Weights of a small GPT-style language model, trained from scratch on English Wikipedia.
Size: width 512, vocabulary 32768.
Training: a variant of Adam for these matrices, 501M tokens, 7926 steps.
Each number is 128 + 32 x the weight over its row's rms, rounded and kept within 0 to 255. Layers, rows and columns count from 0. The size above them is the row's rms in percent of the matrix's.

# layer 3 MLP up, 2048x512, rms 0.0505, rows 793-897, columns 256-319
size [ 96  97 121  79  90  96  91 102  92 108  83  85  94 103 113  99  96  98  94  99 107 111 113  94 109 105  97 105 103  96 117  93  94 105  77  98  78 100  97 101  95  96 104 115 112 112 122 118 109 107 106  96  99 105  97  96  98 125  84 136  85 101  98  97  86 113  90 118  97 101  90  92  90 117 122  77  87  94 102  92 107  96  92  96 100 116 128  92 102 102 122  91 101 111 101  97 104  98  95 118  70  96  96  90 107]
[[204 106 108 187 111 123 173 192 125 151  94 180 126 169 161 121 139 170 127 128 116 181 182 114 137 172 101 138  81 105 105 108 115  86 139 153  70  89  99  80 166 117 138 113 156 151 100 178 192 151 131 118  99 119  77 117 141 148 123 108 122 106 171 142]
 [157 145 151 193  96 110 114 161 145 135 139 135 123 162 102 111  86 110 144  59 157  96  59 116 186 177  83 111  39 151 107 158 178 110 144 174 130  82 154  83 115 147 148 121 167 168  60  76 104 126 131  83 210 156 142 129 166  81 159  86 154 128 175 130]
 [141  83 125 139 131 110 122 135 146 163 137 120 124 140 130 106 113 132 179  20 122 106 117 125 179 213 122 122  41 186 127 113 179 157 106 138 128 136 168 124  79 130 115 168 160 180 110 141  95 135 116 101 132 115 127 144 121 185 149 131 124 154  98 103]
 [117 145  89 168 114 132 137 132 136 148  95  52 137 167  97  69 135 165 149  98 167 143 166 158 155 145 143 107  98 146  58  81 167 150 122 107  87 102 114 130  78 131 144 142 141 221 127 131 104 175 143 125  96 148 165 159 131 118 145 114 169 173 124 173]
 [117 173 153 126  96 154 113 154 176 133 124 142  64 147 112 127  84 141  95  95 130 164 111 135  92 157 140  95  92 140  55 140 152 136 182 142 128 165 129 100 111 142 145 114 157 181 125 114  91  95 145 133 107 141  84  93 103 106  84 116 127 100 154 110]
 [154 186 142 166 117 100 119 140 163 130 158 120 119 231 103 120  76 121 132  69 151 102 115  94 156 142  59 116  82 122  73 146 150 113 154 143 127  87 143  76  94 153 144 137 125 174  82  98 129 171 123  64 159 136 149 133 155  90 128  85 186 150 205 136]
 [165 145 108 149 113 106 128 153 101 129 128  83 109 118 142 131  96 152 118 125  87 155 124 109 204 127 111 197 133 192 147 146 123 116 130 130 174  63 102 107 105 139 106 105 147  88  78 101 155  82 124 142 140  57 177 126 136  42 107 124 129  97 158 195]
 [214 119 137 146 103 152 170 184 165  85 166 136  90 126 160  91  97 137 126 161 117 163 123 117 163 123  81  81 143 115  74 163 135 123 129 133 104 164  90 146 138 136 114 154 183 154 133 110 142 135 119 112 112 165 140 174 103 132  95  82  89 167 145 114]
 [182 175 154 134 102  73 102 157 120 143 165 110 113 192 102  97  86 106 158  82 147 104  81 120 154 156  75 107  44 135  91 132 170 113 176 160 119 122 123 114  93 135 156 149 149 191  45  81 108 140 129  79 195 147 137 103 152  97 160 108 210 135 161 135]
 [145 121  77 134 143 111  79 132 111 228 144 128 155 164 132  15  82 122 127 141  74  80 137 107 135 169  87 158 138 159 145  88 104  94 109 136 148 100 142 134 146 109  73 154 161 144 124 112 172 125 132 133 146  83 117 145 167 124 135 100 111 212 125 159]
 [150  86 197 133 139  87 124 154 157  93 158 138 149 149 116 179 127 125  87  74 151 153 133  68 186 109 134  97 142 140  93 120 142  97  81 172 121 144 141 119  78 125 128 127 145 149 107  76  66 130  90 113 119 145 111 150 129 156 106  61 130 132 103 116]
 [129 113 161 192  40 127 127 155 130 134 128 148 161 152  91 150 118 119 174 157 178 107 165 121 134  93 146 113  87  95 153 129 110 135 131 177 136 159 124 128 133 157 101 167  95 107  93 159 187 147 129  72 147 123 103 152 126 172 126  85 119  93 126 102]
 [132 165 121 159  74 101  89 153 134 134 128 114 168 140  68 126  50 129 163 103 103 120 113 113 146 151  70 102  89 150 103 187 138 127 210 153 147 109 114  82 129 150 189 120 105 123 134  99  95  90 102 116 238 132 110 126 131  98 190  80 147 134 144 125]
 [142 133 141 165  80  87 153 144 122 119 142 216 132 136  79 180  91 134 104 130 118  84 164 115 165 116 130 143 128  88 124 203 120 129 131 141 187 106 140  34 167 146 149 117 141 147 154 133 164  90 142 102 143 126 157  97 184 130 130  91 125 124 103 131]
 [157 131 111 163  69 137 156  99 143 117 134 119 204 123  91 122 126 115 107 131 143 114 142 126 120 133 113 135 122 116 129 179 155 170 184 151 105 125  76 101 157 126 102 149 180  96  89 144 176 100 137  57 157 141 128 119 162 158 160 137  81 122 109 137]
 [192 112 183 235  88 103 123 141  98 114 124 193 124  86 113  86 117  84 131 130 141 109 171 101 131 148 156  53 103 144 164 120 194  70 156 132  99 103 140  86 148 161 156 121 102  97 144 130 144 160 124 121 147  72 150 119 157 158 122  62 173 164 154  94]
 [157 174 136 131 112  95 134 146 164 142 168 127 132 192  87 111  53 103 145  80 160 122  97 126 160 143  37 125  72 120  90 186 156 130 167 142 130  83 139  74 122 135 151 154 184 146  69  95 119 143 158  70 206 141 147 107 148  87 162 119 182 137 173 143]
 [131 174 174 127  71 113 140 171 148 109 161 160 110 138 107 141  63 151 102 106 167 126 170 113 165 141 149 169 127 148 135 184 105 164 129 117  89 166 133  44 118 136 147 118 116 150 111 114 138 122 130 140 146 167 139  60 130  92 118 123 135  96 155 149]
 [129 128 107 111 135 172 113 111 148 191 104  76 138 155 132 136 179 116 118 141 158 187 121 152 134 147 113 153 138 129 108 116 171 153 211 142 101 184 123 143 132 140 137 118  85 107  86 116  71  60  83 113 138 118 138  81 121 159 176 135 174 117 142 119]
 [142 149 186 143 103 126 172 164 134 164 137 105  86 176  81  83 152 134 134 138 162 153  98 111 116  86 163  99 165 105  67 103 136 148 178  70  81 158 151 113 162 127 164  92  99 135 133  70 172 145 145  67 123 118 156 120 137 126 117 110 140 108 123 152]
 [151 166  82 164 136  91 164 119 112 132 145 106 132 124 125  38 148 157 140 159 138 120 157 110 144 124 107 164 141 156 120 131 184  87 125 201 172 125  68  77 136 120  79 171 132  95 104 117 113 129 135 136 133  74 121 153 129 154 174 100  97 113 162 210]
 [174 119 139 151  87 150 102 151 155 153 101 144 121 130  95 146  87 104 130 112 148 103 186 103 103 137 137 127 106 128 115 141 201  37 105 116 123  97 153 136 102 136  49 142 129 130 104 124 154 121 100 139 208 149  46 118 122  92  97 100 180 164 106 110]
 [185 174 165 112 114  92 164 200 132 142 155 153 132 128 130 128 179 149 152 183 118 126  52 134 125 130 125 141 131 143  99 106 120  82 136 113 117 101 197  90 141 136 153 142 153 161 129  99 105 126  88 145 133 138 175  87 108  91 165  96 170 151 120 133]
 [148 126 177 115  29 104 159 253 144 142 152 107 100 115 109  92 125 141  79 156 158 139 179 140 130 194 134 148 101  60  63 124 114 183 154 134 110 105 116 100 143 130 165 159 118 150 115 144 158  64 125 168 128 115 104  94  94 100 118 146 182 100 126 106]
 [125 207 112 142  71  97  83 190 147 131 141 141 186 158  88  54  72 135 209  99 131  81 108 139 149 122  71 122  93 146 124 160 125 141 114 131 114 118  88 129 137 144 118 190 155 171  98 112 131 184 121 103 205 124 141 132 121 108 155 120 171 160 130 119]
 [171 133 127 200 105  88 166 186 140 164 144 127 108 152  85 137 154 127 119  80 147 163 125 102 164 151 107 137 116 124 106 170 117 158  84 150 140 121 156  92 153 139 145 118 148 152  90  73 147 144 148  66 186 148 148 131 191 119 102  82 159 120 143 136]
 [123 200 128 170 111  95  97 149 170 149 141  88 158 198  98  63 130  79 172 117 148 133  70 112 165 132  54 156 110 156  86 139 160 132 135 124 120 106 133 131 140 135  85 147 140 161  80  62 166 138 123 100 153 156 152 141 136  63 179  90 127 137 175 153]
 [143 181  71  89  83  99 162 165 137  72 130 211 138 142 190 130  88 138 114 119 195 166 138 149 141 133 116 128 127 130 180 164 103 140 141 101 100 186 173  54 137 120 185 107 130 186 117 124 166 144 110 164 130 130 120 105 193 145 137 143 114 104 176 177]
 [136 131 154 104 116 131 179 202 120 116 106 125 114 183  88 155  58 154 109 164 157  68 152 111  94 153 131  55  67 145  92 185  95 129  99 149  98  80  69 155 142 151 154 131  74 124 111 110 151 124  97  93 124 115  87 140 150  92 135 113 128 117 142 163]
 [107 119 188 106 107  85 112 149 135 150 164  75 163 107 161 149 130 134 133 135 161  96 139 124  96 147 134 125 116 134  69 117  80 133 148 165 111  98  80 132 128 105 135 151 140 122 120  63 109 125 143 120 159 142 117 101  70 109 138 127 130 180 121 165]
 [197 100 118 190 145 129 135  84 131 138 147 173 129 147 112 133 114  91 146  71 166 162 101 119 108 155  98 111 116 122  97 159 191  86 163 201 191 102 159 103 130 145  70 131 166 144  96  87 111 122  97 101 150  87 165 105 162  79 122  81 134 166 131 152]
 [163 176 157 106 148 108  62  80  94 123 102 105 117 169  96 102 108  93 111 104  85 123 148  86 177 110 119  44 105 146 119  87 158  89 134 150 124 133 146 156  70 113  91 115 136  91 124 111  93 157  87  51 154 153 112 128 130 141 176 121 109 153  85  93]
 [117 144  61 133 101  95 184 109 138  95 123 153 116 143  54 144  75 133 129 149 182 153 134 146 188 155  89 120 128  70 184 197 109 164 125 143 108 167 191  54 150 120 195 118 122 159 110 129 141 160 123 131 159 158 109 142 152 132 171 157 138 103 144 140]
 [203 133 166 145 119 132 114 127 110  93 130 199 127 127 102 158 131 120 101  89 160 195 148  72 183 141 149 115 144  82 125 136 123 138 117 121 121 123 133 129 132 139 213 138 134 131 121 102 148  94 143 124 143 105 137  88 164 126 100 130 120 146  90 152]
 [153 115 121 184 115 140  96 119 155 137 146 102 140 159 168 170  83 126 131 153 100  35 120 129 129 142  64 137  97 146  90 116 148 186 129 113 113 148 108 113 128 145 134 147 116 170  64  80 134 101 117  46 139 146 104 157 138 142 108 135 145 113 127 127]
 [174 177 120 176 144 123 120 111 128  94 193 163 115 148 115 150 123 134 151 137 151 110  72 111 122 138 128  64 116 165 142  99 128  68  85 100 145 152 141 138  56 148  92  97  91 128 134  52  51 179 120 108 155 146 136 156 105 124 170  64 156 159 169 162]
 [149 172 192 183 113  93 149 109 111 167 170 128 170 161 101 133 112  90 153 107 156  95 160 123  72 141  99 158  88 137  85 128 145  96 146 120 122   4  90 137 148 127 155 167 193 170  84  89 141  99 129 119 149 142 167 142  97 125 145 105 179 187 121 125]
 [138 162 129  94  89 162 131 199 177 122 133  92 108 106 152 114 105 136 169 140 137 113 106 108 142 115 114  63 101 160 101 122 156  99 133 142 129 146  72 142 155 128 160 157 146 112 103 174 163  89 101 173 116  60  60  83 141 114 132 108 169 131 133  61]
 [206 108 157 125 108 149 112 159 135 152 163 136 173 152  93 135 130 171 117 100 126 144 105 112 168 130 122 116 131 126 100  88 141 103 119 122 148 140 170 103 102 141  56 114 156 121 136 123  83 154 145 109 166 125 201 129 104  66 138  88 155 139 180 152]
 [161 141  99 144 112 122 152 121 118 108  99 149 105 176 144 121 132 117 124 134 126 102 117 114 164  99  79 169  99  62 128 185 109 146 139 142  88 183 148 133 135 121 166 149 118 166  45 121 188 182 115 141 129  86 135 152 221 120 165 154 165  78 101 200]
 [177 170 135 135  81  98 125 144 144 141 156 109 130 181  89 126  55 101 144  67 154 116  83 121 174 154  56 118 105 130  64 173 178 112 142 145 172  71 140  75  97 143 108 146 158 161  54  79 151 156 125  63 205 181 127 116 165 106 148  86 180 139 168 137]
 [206 111 187  99  86  96  79  92 111 176 130 104 176 164  68  80 111 143 146  73 112  56  99 113 114 131 117 133  99 146 116 140 153 106  84 170 155 100 121  96 134 120 108 148 158 156  23 105 161 168 128 125 161 150  94 167 141  96 126 139 172 136 137 128]
 [187 142 119 156  49 142 147 132 139 147 128 110 137 132 203  80 104 123 174 159 130  87 127 135 102 122  95  70 114 157 143 107 212  93 167  68 107 191 136 129 152 143 117 192 150 165  93 132 163 112 150 133 140 114 125  92 131 172 144 101 165 120 197  94]
 [145 125 134 108 156 101  80 115 139 141 148  91 166 120 156 117 138 117 125 142 142 155 114 161  93 111  94 105 165 203  89 118 190  93 178 195 106 170 139  95 110 140 107 112 111 140 139 102  70 122 112 126 120  77 150  93 129 152 143  95 136  95 140 136]
 [186  74 159 109 132 124 174 206 133  99 124 159 124 129 109 142 112  92  95 146 142 149 142  83 131 127  49 122 134 123  87 204 124 161 136 124 174 122 142 154 148 116 158 116 198 210  98  97 137  99  97 140 157 137 155 189 208  71 130 115 164 192  90 129]
 [ 91 171 100 119 141 141 144 129 158 110 114 167 156 145 127 155 117 149 141 155  77 134 115 129 146 131  36 138  92 248 130 151 168  98 113 138 128  71 123 109 178 149  96 132 130 192  75 141 159 149  91 113 125 211 153 159 241 116 154 133 135 148 112 159]
 [182 136  83 140 116 149 121 158 130 144 137 159 164 116 120 151 148  96 120  87 171 134 128 135 148 170 109 127 193 130 108 159 126  96 123  65  93 154 190 144 122 137 121 133 217  93 142 126 125 103  88 146 150 141 127 146 143 145 122  74 106 115 152 154]
 [232 153 103 160 140 143  94  89 151 126 136 174 177 115  73 118 128 114 149 102 137 120 136 128 120 126 129 133 111  99 129 135 131  79 194 137 199 131 193 105 129 122 123 169 145 145 108  98 149 174 122 142 156 127 133  65 137 104 134 129 150 131  99  94]
 [128 207  61 139 139 111 151 154 153 132 123 143 157 198 152 125 170 106 127 182 187 116  97 112 147  85  65 133 125  78 119 111 137  95 109  99  87  82  88 143 124 142 155 123 148 165  65 112 142 132 145 111 168 159 126 128 174 117 150  95 110 126  93 139]
 [157 117  94 173 119 127  72 110 104 178 121 118 192 147 147 149 120 135 159  79 141  73 117 119 206 106 128 163 133  96 142 170 135 124 125 149 191 163 133 142  75 104  53  79 182 118 137 112  98 130 165  95 146 123 149 141 163 156 107 113  85 152 146 146]
 [146 165 140 101 118 101 142 161 135 111 156 138 107 237 127  77 107  78 141 104 137 103 114 107 127 161  58 116 118 126 135 174 138 102 129 160 116  96 133 110 129 156 103 109 135 171  74 120 138 169 120  85 207 146 114 155 125  92 138  45 181 139 139 141]
 [113 204 129 124 174  94 175 184 129 132 216  99 152 158 121 120  74 110 130 113 140 118 132 134 108  73 121 122 140 152  79 144  98  93 118 133 182  95 108 134  85 115  46  94 123 123 103  30 123 119 150 131 134 100 214 152 168 113 112  89 116 147 184 188]
 [173 162 152 147  84 103 144 158 145 133 142 133 132 189  99 141 102 121 148 106 149 112  88 114 152 178  76 127  76 128 117 139 141  94 154 170 123  76 135  94  73 120 146 149 153 157  95  63 147 159 132  74 166 138 131 142 167  48 141  94 177 141 185 141]
 [168 106  88 188 139 107  69 114 117 157 152 168 137 119 136 117 186  82 138  59 147  61 117 115 164 162 103  77  40 182  90 106 165 101 145 156  86 137 104 144 131 132  75 151 111 118 111 135  94 193 112 128 152 136 148 136 188 100 134  71 126 158 149 133]
 [173 155 163 160  72  82 170 104 158  72 149 127 114 193  95 133  23 110 107  52 110 168 127  95 153 183  81 101  88 106  99 166 128  86 105 114  97 100 113 111  89 142 109 157 157 176 135  95 107 179 150  90 164 153 177 160 179 149 132 126 179 140 148 140]
 [149 154 178 198 136  85 102 163 136 159 129 127 170 186  82 116 107 117 129  77 177 115  75 113 168 156  77 119  65 147 100 157 146 123 155 140 141  87 112 108 103 147 136 130 150 157  57 102 126 151 103  69 206 163 131 132 147  95 167  83 186 136 174 129]
 [158 142 116 206 105 141 122 106 158 132 148 106 112 174  99  76  84 141 182 117 130  73 130 108 133 135  93 150  63 135 126 164 160 137 209 161 113  72  67 110 148 150 172 186  99 137  89 111 126 144 154  96 160 195 178 134 116 132 167 120 136 147 181 136]
 [123 112 148 120 164 110 139 182 110 190 105 154 177 121 120  58 108 125 129 172 168 123 122 109 111 116 127 169 100 138 139 105 132 104 111 153 126  60 146 105  91 137 166  73 129 149  86 108 141 117 131 129 125 170 183  93 128 125 158 132 168 176 132 132]
 [135 178 169 156  97 138 112 159 119 146 147 116 108 165 100 145 115 113 121  71  79  60  96 117 172 188  48 103 106 173  94 159 185 177 162 109 135 123 111 126 125 146 179  89 171 161 108  81 118  92 145 123 163 118  80 128 101  36 131 134 165 116 163 114]
 [185 177 127 146 114 111  88 164 154 103 160 189 172 145 115  79 131 113 146 138 146 131 111  76  95 163 159 108  80  98 126 136 161  81 121 145  76 165 153 137  75 156  56 151 114 134  92 106 114 173 118 101 154 130 173 107 138 127 160 115 113 113 166 182]
 [151 148 139 115 161  93 111 102 110 160 122 115 141 135 110 109  92  95 134 139  99 142 160 122 110 128 128 102 143 107  80 101 129  33 174 124  88 151 166 120 132 105 160 100 174 125 134  74 191 141  89 118 182 171 123 119  92 141 158 104 132 114 151 133]
 [150 158  96 156 111 139 120 115 122 153 133 123 133 133  84 101  98  64 159 103 115 155 114 118  83 126 120 112  99 117  55 105 163 142 148 149 136 105 162 132 133 153 114 155 148 134 105 111 134 183 125 109 154 158 141  71 137  96 140 100 127 157 109 135]
 [187 146 196 163 126 100 142 124 126  96 155 179 113 157 103 152  90 105  93 107 161 148 150  71 166 127 100  81 115 161 149 138 170 102 134 127 153 169  91 106 105 129 162  97 182 168 105  85 120 101 127 121 138 188 124 112 177 159  91  79 135 161 118 119]
 [156 154 116 128  63  79 127 190 138 167 138 121 133 183 110 107  28 111 138 113 137 116 110 113 149 151  65 148 101 123 114 153 129 114 156 137 133 108 100 117 117 145 138 154 173 159  76  86 149 140 128  90 185 134 124 135 151  82 152 118 191 120 162 142]
 [138 121 122 155 101 130 102  92 101  96 139 118 131 139 145 142 111 175 118  84 130 110 138 109 128 126  93 108 101 130 104 155  85 158 154 191 151 180  90  61  93 126  32 121 122 149 101  59  94 155 122  66 152 143 154 140 149 171 127 153 113 109 122 148]
 [163 123 119 142 136  84  60 222 142 164 140 133 121 136 140 100 186 104 137 127 100  83  87 133 162 124 106  99  55 163 100 145 136 156 173 207  99 166 166 116 149 152 112 141  77 221 137 118 126 183 136  83 133 119 104 135 150 108 107 123 124 102 157 141]
 [147 184 118 178  96 123 105 108 142 109 129 150 126 137 110  90 136  97 143 108 135 135 121 115 154 117 125 121 110  76 110 116 212 156 162 184 122 106 148 136  92 124 125 121 104 148 101  93 129 197 134  73 144 147 165 145 145  86 118 109 107 132 150 165]
 [170 143 173 140 107 135 152 140 121 105 107 167 125 163 115 122 115 130 108 122 156 204  73 125 172 112 132 164 158 122 123 137  98 138 122 105 110 122 164 128 126 140 209  86 144 160 130 142 111 128 130 140 160 125 145 119 172 157 166 119 172 117 134 114]
 [179 183 138 141  87  93 168 179 144 136 155 101 146 167  96 138  83 114 169  84 152 122 113 117 146 179  62 105  82 142  85 145 149 126 167 151 132  80 146  88 111 161 151 124 115 154  82 100 133 171 121  75 191 122 137 107 144 107 180 122 179 155 175 133]
 [172 152 146 115 122 140 169 194 142 153 161 136 142 221 180 130 102 122  86  89 155 188 105  70 128 121 118 133 146  88  49 134 134 106 120 117 123 110 111 150 106 131 121 161 132 160  92  57 163 129 104  73 177 117 157 129 140 141 127 117 144 134 168 124]
 [131 153  82 109 136 129 162 148 170 190 141  25  85 123 163 129 123 131 128  95 112  94  68 151  99 181  93 170 150 156 126 109 121 168 161 107 138 142 146 124  90  91 102 140 123 112 106 112 105  93 146  92 147 117 112 101  84 105 126 161 135 121 187 163]
 [137 144 191 143  62  69 120 137 106 165 134  71 164 196 125 145  68 126 159 110 166 121 130 140 130 118 101 115  86  83 102 165 164 134 121 153 117 115  94 105 105 131 123 136 181 119 108  73 156 144 121  51 210 137 144 154 125 136 143  75 160 128  89 142]
 [149  99 145 154  52 158 170 102 152 113 150 137 119 180 135 169 123 132 108 125 198 132 163 115 125  97 140  79 105 103 107 131 171 150 125 160  71 176 155  72 128 144 184 100 117 102 118  98 120  76 102 152 130 186  81 141 103 115 109 109 160 105 130 101]
 [144 172 138  87 144 107 102  50 124 184 125 120 147 126 134 110 127 100 133 129 136  84 124 128 128 129 129 115 123 112  86 133 180  68 140 153 154  94 107 160 137 118 117 164 126 122 124 129 129 149 130 114 195 142 149 128 117  78 153 137 131 125 107 138]
 [127 172 147 130 165 127  67 139 126 143 143  75 164 132 179 116 133 106 170 159 118  96 122 136  91 133 106  93 109 179  87 124 180 106 154 183  92 130 134 151 128 132 143 149 118 131  81 102 137 152 121 167 154 129  87  84 137 139 120  93 162 131 182 103]
 [170 165 144 120 143 163 141 118 165 139 185 164 135 173 125  89 131  92 122 121 133  92  57 116 114  79  91 125 123 169 121 101 141  98 132 146 225  78 148  94 135 157 132 152 171 182  83  65 161 141 170 100 135 184 182 143 142  61 152 146 156 131 173 192]
 [113 180 141 114 132 145 145 154 165 125  89 119 141 161 133 144 107  95 171  88 140 165  93 149 134 142  50 121 112 146 104 147 131 161 162 163  83 106  98 117  66 114 149 119 135 136  95  83 153 129 103  99 136 132 139  95 140 109 118 107 114 132 120 154]
 [169 154 130 165  73 153 137  97 114 139 138 148 217 151 199  33  99 157 158 145 146 135 112 101  73 102 127 144  90 183 125 144 144 138 158 191  78 116  80 158 147 116 145 162  98 130  63 121 164 160 120 105 150 118 168 146 103 121 194 123  90 134 142 116]
 [173 161 115 156 111  90  91 183 138  92 149 147 165 137 121  94 115 133 133 135  92  93 101 138 134 169  14 144  72 106  76 163 104 138 172 125 113  82 102 130 109 115 140 105 155 197 113  77 141 188 102  99 143 157 141 134 129 128 172 123 110 175 163 163]
 [102 115 188 142  81  85 100 153 138 110 174 120  90 168  77 157  69 142 134  72 166 124 154 149 131  94 109 102 106 109 115 166  85 145  91 101 123 171 156 185  91 156 107 161  87 171 117  98 126 129 147  70 146 152  96 194  83 107 147 115 168  66 157  79]
 [125 199 137 134 124  96 152 150 125 151 131 106 142 218 129  88 134 143 145 121 132 127 130 116 147 186  86 120  73 151 116 144 109 143 100 205 127  82 131 124  88 117 168 173 117 212  78 136 150 188 140 114 163 107 128 117 155 130 187 131 168 137 139 152]
 [147 132 159 106 145 130 129 167 145 139 161 121 128 115 157 168 122 139 121  85 145 120 131  93 126 205 124  95 139 154 124 130 132 102 115  94  87 119 191 155 136 140  94 146 117 143 108  99 142 113 141  85 166  79 127  84  97 161 132 120  79 198 148  91]
 [194 173  74 151  54  79 169 158 114  82 156 161 120 164 116 140 112 122 141 134 149  80 111 143 138 184  89 106  78 157 125 126 139 154 145 123 102  37 144 103 112 131 130 146 103 198 103  87 114 168  90 113 143 134 115 154 113 130 149 133 121 103 173 135]
 [163 128 113 137  88  70 127 134 127 147 133 136 157 185 130 124 129 140 133 106 160  57  84 119 194 110 118 151  35 144 105 130 133 128 139 176 186 125 104 142 109 123 117 120 113 144  86  96 116 176  84  37 181 135 145 158 146  58 123 123 149 141 155  95]
 [ 92 114 116 107 131 144  67 177 140 151  96 106 139  94 137 107 156 132 117 108  87  62  93 118 175 137  97 140  82 148 111 116 138 160 178 160  74 154 102 129 173 158 171 179  79 163  98 157 130 103 113 125 155 124 127 146 134  63 150 156 197 144  70 106]
 [110 199  78 169 116 147 115 155 132  97 127 159 122 250 143  83 104 128 150  92 129 131 169 158 195 105  91 145 160 176 127 173  94  57  71  66 100 118 177 131  93 155 103 149 112 136 114 133 135 172 153  57 157 201 135  75 101 149 133  87 115  79 145 116]
 [180 145 121 172 157 147  30 126 133 159 151 134 114 148 124 121 118 133 161 124 152 109  99  88 137 166 111 156  82 144 121 209 172  95 140 184 132 166 132 134  91 145 102 184 115 114 111 142  96  11  99 123 175  76  85 152 206 138 156  41 124 131 142  82]
 [136 173 146 142  41 118 135 151 145 142 136 118 138 196  97 166 147 145 191 109 146 101  84 145 119 173 112 120  60 181 119 125 121 140 123 114  95 113 132 129 105 151 124  96 119 180 102 115 143 172 161 142 176 116 142 155 147  59 166 107 200 146 125 163]
 [157 186 150 156 118  77  97 136 160 136 140 149 127 161 110 117  73 101 118  97 136 129  82 140 129 198 116 145 104 129 119 173 163 102 141 237 162 123 179  99 124 126 122 131 152 156 115  89  97 129 155  55 171 113 154 117 139 104 121 137 154 126 146 116]
 [162 151 146 197  81  93 107 157 139 176 125  89 126 149  84 115 109 159 173  92 177 151  72 131 150 196  96 110  98 151 129 137 151  99 133  77 134 130 144  96  96 155 131 172 103 137 100 126 158 114 135  71 191  99 142 115 143  87 141  63 216 139 144 111]
 [134 141  60 131 175 128  70 159 107 106 128 171 173 124 130 131  65 135 100  31  92 150  10 110 129 149 101 138 121 145 125 112 178  76 108 201 165 144 178 103 136 144 120 170 130 130 144  91 101 173 115 133 137  57 175  89 174  97 139  98 122 151 140 191]
 [128 194 109 141 106 129  86 176 129 120 152 147 139 205  94  81 105  98 148 114 103 110  61  83 166 139 119 118  33 149  88 134 114 121 145 180 162  96 104 145 111 164 114 119  99 106 106 159 138 116 103  64 161 131 114  93 128  79 159  75  95 117 186 120]
 [200 138 155 163 138 130  87 128 127 107 126 164 137 115  95 132 113  63 140  63 146 130 121  96 122 141 120 100 147 132 116 161 162  93 150 140 159 166 184 127 104 148 157  72 130 139 139 109 160 175 109 129 156  74 142  79 160 147 107  82 143 130 178 114]
 [153 152 134 119  79 136 197 107 150 133 167 161 162 133 139 131 129  87 112 114 140 158 151 107  76 120 125  77  90  67  94 157 110 130 142 161 125 115 105 113 156 157 165 169 158 180  95  91 103  85 152 164 159 161 129 178 204 127 137  92  98 155 125 146]
 [144 142 142 209  87 156 164 148 177 145 164 109  82 127 173 134 127 151 135 120 189 165 115 129 114 143 146  67  76 140 130  75 153 140 171 123  97 183  66 140  98  97 126 131 153 133 125 115 149 126 140 148 118 102 112 112 125  56  90 113 122 122 125 167]
 [138 161 132 117  98  57  80 117 129 176 142  63 169 165 118 120 101 138 161  77 102  98 113 118 119 146  78  83  95 149 104 122 199 114  88 114 125 143 149 137 109 148 124 164 165 154 125 136 177 180 116 114 182 118 124 123 113 100 171  98 175 123 134 153]
 [169 157 144 116 113  90 116 172 161 142 149 128 137 162  86  87  79 117 154 102 142 160 103 110 129 134  76  94 107 159 129 133 196 102 168 172 132  84 156 128  88 149 114 148 163 132 104 100 123 179 139  88 185 175 156 120 158  85 137 132 143 174 157 158]
 [224 134 109 245  93 121 141  61 148 133 140 161 126 170 146 105 140 145 188 117 120 171  92 173 116 157  95 145 107 176 162 126 179 101 120 110 112 134 156  85  91 147 106 102 119 166 133 151 123 153 168 106 126 105 160 110 173 154 112  78 148 145 169 145]
 [142 136 143 101  97 119 100  86 145 127 106 116 142 125  69 146  59 127 162  83 161 143 107 113 132 128  63 106  99 103 114 133 145  82 126 135 136 160 138 127  93 143 113 129 123  91 141 120 133 150  63 115 163 143 113 102 129  79 148  71 196 128 148 130]
 [155 106 200 109 128  73 162 150 114 168 106 115 141  97 123 128 145 148 118 118 172 171 150 153 161 147 112 132 131 100 138  98  87 166 175 150 148 127 144  91 194 116 119 126 190 123 111 103  61  51 150  79 151 127  99 150 192 170 155 129 127 122 108  97]
 [148 136 127 136 136  90 137 180 181 117 192 132 131 177  71 111 111 133 104  52 162  59 107 113 127 119  73 124  60 128  92 145 155  93 136 161 131  90 126 156 132 111 136 200 115 143  88  72 138 152 121  88 120 152 136 147 138  99 134  99 140 100 182 120]
 [200 164 163 157  92 112 126 164 143 112 174 138 133 182  85 119  85 136 129  98 151 104  99  95 180 146 110 112 113 145  85 149 137 129 138 160 129 114 152  90 118 160 169 119 169 146  69  46 148 109 121  52 176 178 162 153 144  70 141  80 177 127 185 124]
 [123 127 194 152 110  79 176 191 117 216 109 140  85 124  80 148 144 111 141 138 136 181 117 104  80 168 138  91 111  95 167 112 133  68 138 115 151  74 101  94 139 128 132 114 162 108 144  63 195  72 146 161 140 119  80  78 122 113 120 104 203 169 128  86]
 [145 106  96 188 110 115 186 138 124  93 118 156 107 129 149 115 128 171 132  95 107 160 146 129 165 146  98 148 111 166 193 131 142 137 148 129 127 112 110   0 151 118 159  86 130 141 116 132 135  72 145 122 125 128 184 112 210 175 112  92 110 104 165 111]
 [130 187 116 121 179 119 139  57 161 133 129 136 123 120 105 188 107  84 167 116 131  92  25 137 126 171  82 145 123 172 132 123 138  87 155 151 150 110 162 152 120 123 124 160  91 158  86 104 127 134 113 175 180 162  90 128 169  34 128 155 149  70 126 186]]